From a checkpoint of a small transformer trained on Wikipedia: no biases in attention or MLP, value residuals.
Each number is 128 + 32 x the weight over its row's rms, rounded and kept within 0 to 255. Layers, rows and columns count from 0. Numbers have three digits each. The size before them is the row's rms in percent of the matrix's.

# up: layer 3 MLP up, 1024x256, rms 0.0499, rows 574-620, columns 192-255
# down: layer 3 MLP down (transposed), 1024x256, rms 0.0464, rows 574-619, columns 192-255
up574 101:191129119137150103071114149136076097169081127089121145088132073077079169144124139062129078145136097122136142128131120150020096103118102113163112112118083128085057130088086104196132099122135135
down574 101:078104136053212182092122112170135195171105147112098161131188107155118189092114174079112135142154085168132148138108103172149155120100115140094139135123098146104145136139128159138172118182124197
up575 096:103063149151095106100125145141095160100077089138136095144121156119165181096089072133134167120090127128091168129092129131176112123106144181221117219127099095130120185126133133174132083125134102
down575 097:123150167106074147103156151131146142137129129081115176155076149104131150128093126039152184152081126109139138097158128121087101102104175131112141105073111112115195083135131201131189095079071160
up576 104:095104167124099113078150121077156148099124158109153135121141103083112153158133106132080149131170111147120099159114074114110116106119136163168137161130092129136097125098148112150138105123147141
down576 102:104151129155106121131095096127120149168101107131168133122094074104174130134149103161066163111125111130142138142108119145148127211123053107090159160099143135121178119084122154157107109168125094
up577 108:182151143165132152151211096136141097126120063109085167121075128156099158122185159032119111170145136065135096137164154128087073116149167138137077139168107121111117148172191130192128124144151188
down577 107:203102130156150106129047152162069140111189114130104183087095127164150132068120070104116121130136119178112082134140118142121078133112122126163104071129121167078070104109143124119131127113182187
up578 097:079151085191172137106129117068126107170108090120127133096136113101138123132132168079164123101112158146165095102112142121148103050116087125166102157152139129109064069106175120124105171105079145
down578 100:103130132126150105157085124128137155113141123111122132113097100158158131089091159110163175071131113109082114121095149133179151148105172136125153079140117163189155122153145065155137118108143107
up579 100:122148143139202145156153147119196122089165077147120188108124090176125144157131139126079111189137087097139106117137132167147127085133114158191113144160085117079090179167100068150151071120142126
down579 098:114138156116121172093114122088150047173189122162165122154152117090135115137127107086130133111169135130138115080115168123074107047140132161180135129168125148102087127117124139117124161129152082
up580 096:133167100108112105152114133151141091118116089101117059078100165104135064180149157093090125171150061105136222159184133072097113141151196145212136133146091062095119147119156083108134078123086148
down580 096:082104087091158077168126160119145098139188056068120183106140146121126149119195112102115131068175113196146111138092077129136148136137148157089138152189123137070128107102118213141151136141107170
up581 101:126144094142122127127110138157140104185188100128162164118108164179114152153105183137139053179143071139173181139129151110159091133061121153167207113125176084120097131146169101129133086062105126
down581 101:118150148161116118238162113137106128147100148101078129101135127162107168067171173105111094139084157080144125107133096158086092100192109127149106149135141163116169152079095135143129139073094191
up582 091:102119169131090094145136152160112076142132130128119128103132136155143106164117133095117112145127121092156148161103149149175080149073134129125111167083084144125108129111112165182159160089097131
down582 091:062155111133156121101068218189091125174152093129156174049132184151165092158132075145139152086170152128103135137108215125121126150104118166110105073127076149146147111118167113120111136134116162
up583 101:116125108148164127091164135143113193069134114050147173085207114094086194145136144110107076158101099110192075128098155192106110086089102100123126125159121142129095115075159155101166191052088138
down583 102:128093084171127084100084133099175177224152083112118199146139077150139143122116145145171137141084119203123098103123101165143059080117110124180132165105123090118175111068088170098185133090167157
up584 092:111155094176107124091172120072119141155118143116115128100167133144089102232078164119189124089154116121166151098109084166083132133162150138130117090099161094177113150064148151127127137142107138
down584 094:128166135120050112119064167115073175099159217184148144118138105142082163127154108106138132095120078147116169114122113143120144114135077154140165080156141151084122178126105162147123124113132136
up585 103:134094156173103164172108114156084171116140153159118097134120137185060169100133097106127102185070111086118072073117152132135139140060117127111119133150146088139128169094134101137162157159092108
down585 101:134144105129183152087160123110137100134056142090127137124124121149141163130058099153136130186113160117136107150058113132078223145110174096095143133089115136141132136114131117117164138135075205
up586 094:115160139110081154103250114084106127136126088140168129124096113164090156114134152099086114144095095141150111161146088144104078128104183128129153120140103141163109109152216139149088100093122152
down586 096:159137140109123091149176117080113124141123151108107087076102103170134145091116181106122134109085189161152090113064144144141116129112088117100131130124155160123118092157067057101148131100101153
up587 102:150161164160066113142160099146097173115172140140140136074133092133172098145163149122103084082138167111102147151119165076123144144091154121124097126162146128201152085129145086109083191091080156
down587 102:197154071117119122158115110135155154121134128160131173074131134153090118139180144124149123105135140171116084082104136186122120099149138138139147138196150100130095099156100160109179128148100101
up588 099:146123086141083168117132021113108137114092120134104142129148180109136169137116148118200076144173128163136177100152150084152142077122138131146121099128124140133175176185114160106112123106169166
down588 095:134128167139145206050113107123163088124124108134141169090124163151162139130142161151099110193088149145154099201145210201134070230106126153143167163133118092162080144065125122139120072102131090
up589 104:124143113158136152089153064113126093160160126071126116106121094113130193132066128104118113095136093134141144153151164145167195159138127133130148156224089080105069186117140126194063149127112157
down589 102:144092098155105121095105131150114179178173155196109149103125142111174169091145139143100138126146125131105130148196157109177130107137129123107122120124115069155109091132161016180130092152119118
up590 103:133127138105160173160173131154160078098122083102094105107127150079171122123116148064116102120118145114152204092163185092124139153164131134154136127133103098088033166179203162151154127142108114
down590 105:132116136174131149181119133145082114098139096091094157047135187174076120108145118119189081160169130116141117175158118130150119117182085106120098108094109156102127135142139114165157139153069147
up591 108:111146087147160110109126125152107169136103152151142128134076182144149175105099104110142139088101067083145044106123150104132108163055153103104192077107124116097151182113120118162139152130133083
down591 108:164144101102152150126117148089152101095079085188140191154083132157081150104118115131085129090103138168161078112105110079140130124043157154068156154116146150147117104155157119115117163103128148
up592 101:184110088154105113151178054135126195150165106161077141091117134134121099103118135142167091168136078109199153145177151135097118132126107119158127099170088157198132104157111101166149149152101106
down592 100:157099160150135153160032149146119134151168054120114156117118176102169130158092134074161151178150091120193127111203114124127114128094102114091134153110104094134089122116133123118177107106089140
up593 094:117121078147107126145116124118077107105052134134117158092143133101146107161117172140131210096046118144095122160100173100129086166133180069197142159117125137124157111112087099107124085190123132
down593 097:106103162185144162148126100118177150195125208079116149140137182090122125140140144120127168091118163189105135090120166158118075131114126096128103195096158116153132156120086160094099160153191146
up594 094:090127156145079117122079080075070158134125127108184152085099133156098109132101177189120132104161137049134084117147100165072175124087095139134105132160128086144151087140137127102124104102159161
down594 095:116146154112119138168132077142116173174103095115135145202138104105119146111141143157129148118145151128142113167120080169119109111146127130115077147120165170127164120156074121152096120108090115
up595 092:139148149143078137139103088132105069122155185100128131099142119111181083147108115060125121121075078085144081067109153084074135081116130124106112104163155124094075146115116133151153154159154219
down595 093:115113146181166130144097209117120083169129138135128112102123096171106104138144105129145148139134119108090090132117103177097133154140132092059165092100142124084176149126038120126085187107150101
up596 096:111184130130147117127130100161121140156100160171137134132143128104092142116110120128113105104116185092121137190159123153117168117018135122117118119106115169114139121099151039136167102055164131
down596 099:112183160127144093123112152119130151087160091096078178088186148105135157172105163079183096089116126150120090097192097143082180144180187067113152161162141024132159059154089173068154135120170133
up597 105:090116141194095098131173124092112160177149062139093097100133106103167127165120115111182133158091097084116098082099162189102092109104136134192135130134085117126147173169107141096117113109136136
down597 103:151129119122122115136093160222146117124191111137131159092143093160112175132136128132219181079134166146157154151073110180148107079110146169112131157105139104115164132062129111071150176191138131
up598 097:164112138118097034135203054118123188160146154123125101136112114107140136126118187119144099130145150106113154156163186084107088187126135146123146156183136102152116151100143175117103090125083132
down598 095:112153118073134096155131175129137157102049120080158062132128100108121130163155184138136167142104146145093094132124084099168099167096120137092169083125123100102092118086127146127141168132121173
up599 098:095138131174120099117152102085099081159144135086123183114083180076169143114057195060109126075163082045126121115095134160108127130143188125133076132158175151126112117149152108120113090097130137
down599 100:107167106107140132129136121179116128087197105088117102147125115110143097108101105127117170124177096133082081128137097177137172080038125102097179113134114106105068118131088139111158102063056119
up600 103:072162107104080128186147097161060112101070099130137080058126094135189117185140159126124140116098120140147067122144149170131116126086163108178130070183193092142074153103174129119138147139131138
down600 103:087081080156144102134172129079169099144120154102134177114177115146054102123104164107158116113140132168141103137114103087087094133148126128108174191125099198067071130197108135066093151139129201
up601 100:144077138166111080157154105146198170135137071145082061153128157163157129144082169067128147125143074106167091121134182133125163124148156145159144082112149127108122176096137113134143089098157124
down601 098:130166079138136093152115103123107194207116085160141135134162138163127190088140146117127190127138131135163063116073096105159160125149143188094136094129109113095064106129090164084174169140098136
up602 100:105155074085056135136114079138112124145137102094161113125148114149119136138117179088161116152077084158167107141185132183172150140124164114156139116173171050103142211175164154085101077107114095
down602 101:119181062085149127124076132156182120072139124180130150136100088169197142118136039119118134131106086092134111136051101180217085125081140180115131190125101097110139124105068124094105141127074193
up603 104:156132091143133095161135138144204153094159153115178186111146130123138145155110172117144148071098118135141148111095132134119120153090128110130155147189123119216009122083143173076072137150126139
down603 102:182144137149122109138133100152123149214177118073133150115126102114118127101112134156163096083128132112124165161113126149167127059158078186182112137135156147147100138103085135060160115064102114
up604 104:130115140137128093181143098128149120071101087131149114116123049079148139161086084129127094157174108186170098054128157118134095127059125137149107146122131103183127153122151194154148112095123118
down604 102:111119114103180124110106136159080135115138159059093167175108128113177094119145131163044096135087125164116106077096097095111176182130137149094154127104120102158149139148145125121132128125084114
up605 095:126108121130140108116097116126082121160132081086129110104072138063135151173172083163139147099125111121127078069199200175088116104086122123112111130147195080106027125112177093135118178114146102
down605 097:124128158136121100129151123131180089131114087111123109124061135121084106123121117151150124104101125128104157104132157227080082095072088115133156119072107163107169088171087155123149079068139099
up606 099:062102098190085079151121119059115182126139150129163099131074097132107110130136193141151123116180159166116173143160163118136112153109154082115169095133150123175147155171136193097080126168182119
down606 098:125078169151131072102121088120129137105150093147138127075152115141042094150120168136091105148133142159107105176132159040134170174124125087063175068158103131078126198120175105117181101152159135
up607 104:046139129139108099143153126161137080077085184121121071137114111106117178124052142059127140084112174038153137154092106144155118139097182123116154158130124134122161157086140093151105131136135133
down607 103:111139159136080115179169148083119093108097125131092157136141080168119153129089123148073140117195167170117135149110119092110137129117132127108149152088108141087135103147124106115075101128106135
up608 092:106062122193118177099169095120172090074097089148114148129123152092082112176064109137127118154165132092128164147125170103068060151110202189147115116099130156195106160116159179136109085149090167
down608 091:142087205114132114193090138091099134128174168150154105103084134100187097123181090150125164149129138114167127144180076170160170129112075103117167147135145159136105164103075143125168142104154087
up609 098:178071098147073112130119121143098133150157135099141150126090132121086161148140122113123094165128078122161152126140135105122110094126159115145159181056120124075093119110088116207089051114129082
down609 099:093161126108161181134178150160130097152132085159127151080128164112107184089143139131148138096124126193116164177174089117107169116132098123115121111152082067172160082137096175153087163145146134
up610 102:155133125122136121101176124100112160133148151131118117085097123118090121107125074076142093115117106097209142082162083178103123146099144117082133140170073138203154194122195169130067133081141112
down610 104:155116129080085121156097105176179121089064098099108155116109132156068131111088116171154172158083169153124159054069149190164072127145099162195088136094137096154106102117121103093098179132116159
up611 093:123122145155101181110107035134128114108136167144141149115071186116157077155123160165042090165141097127149086107097141151086094106104120164133121163188087124110097118144103116123076125114123157
down611 095:130163114119169142114145104075112108118064141153088159114151158174101145104074108118088127092160138165106159116212153161197101098133158133134108128123100180136043098102133155084135162099116114
up612 092:142136158140088113155085169084127132108153084107125067104181144169065119173123131116123174142064104147159087091081133132110089196132110117168108163132130144201142111198157110124096143139141102
down612 094:090101123093135164102120191143168110088169186159160082085138121148133115075146142138150183141099186128130149168094179152128092170132163107108121147148109138152140120150123161086101170056154115
up613 108:165176137145184090154155112141170165148167095094152129074116185155078110200060156095160160082134154140151063105123207120100136157066141134104102118147142115175056111109149157132121155156179196
down613 106:129190161144139128163113128112118127062128150114136170126095185101079128201149109170136152088082198109114139143126153156104107116158100122148169170105113112166063128121128179121133161106121074
up614 103:170139121147152112129171107116140168179104091112129126121137137099140137150124115074101099135086102133153083133158152148101116083120142128171132132130146141135123115119171157166136128155072133
down614 104:104174165079086133165110183150191106124110104095046129102135112132203165137070132137167131124112146095159165132144131102085147089107144149123133122162095087080079176124079103106175129093130102
up615 098:092106156143072141095108146112117116084141104125121153073144124117126075212135181058087122176095101059170068183140091138083133117090128098172149159149066097108157103107100068164104104088047118
down615 098:114159164135091101118156107121113120062148148128078149139124134088139147082147141136160147125137147096124145163129141144095089165165121183144149098146170092099085106073098113097103076135088082
up616 103:166127141128069134122110141120101173100090107145104139120112140079135115129059127109081118130152103133129131142127090114154107087102174147161107206118171113126198128138162098174133103123184138
down616 105:134090112167167151177129135149161119171165182152128122148127172107082138130177166153082083173124109125168124123066044112172131061124131086104095103085105096095135121100117093123163148075098119
up617 108:187135125106159138139148138103106074096160107071176089095129105139087142164080129023113077117117108144129136112116139127104074155080159154130098147132173144121065145151155122139092161059119185
down617 105:141108180113144118142115078160114097142151105106126133114141129108135124129122167073160078147139127209069126128146142125111091130089069138102154175116054168084111110155158103117208145091114106
up618 091:097121154103153134137122125149116195127123180118158090039092156110160127156148166088089121116129133093190149085142099134042152152093154122148133067143167149082127120148143068144142159075148182
down618 092:117105170193180192138173120108151157108108159129117126106132176159108189164158182198227144149099142090155111155115059115112196111163067117149106155131072113117164198126073121179118091095163170
up619 111:142120141149159120121167106095120138136116130112114145138051109074130130126113173133156074156159106124130145143122205148128146153160159055136143088129111120174151163161175108096156114125111111
down619 101:105126109095136169092089149132131126140133076166074210138173161121099115122124202152118121142171162157099090105126177179178193125135163152040133154159115156114132143093111117146165129211073156
up620 095:135071179111123108164085162129157167141136148088076075102168106103126043148070145187074143100151140129135099144121153116157127116099111112123143093094154117169128178145106136061136106099132119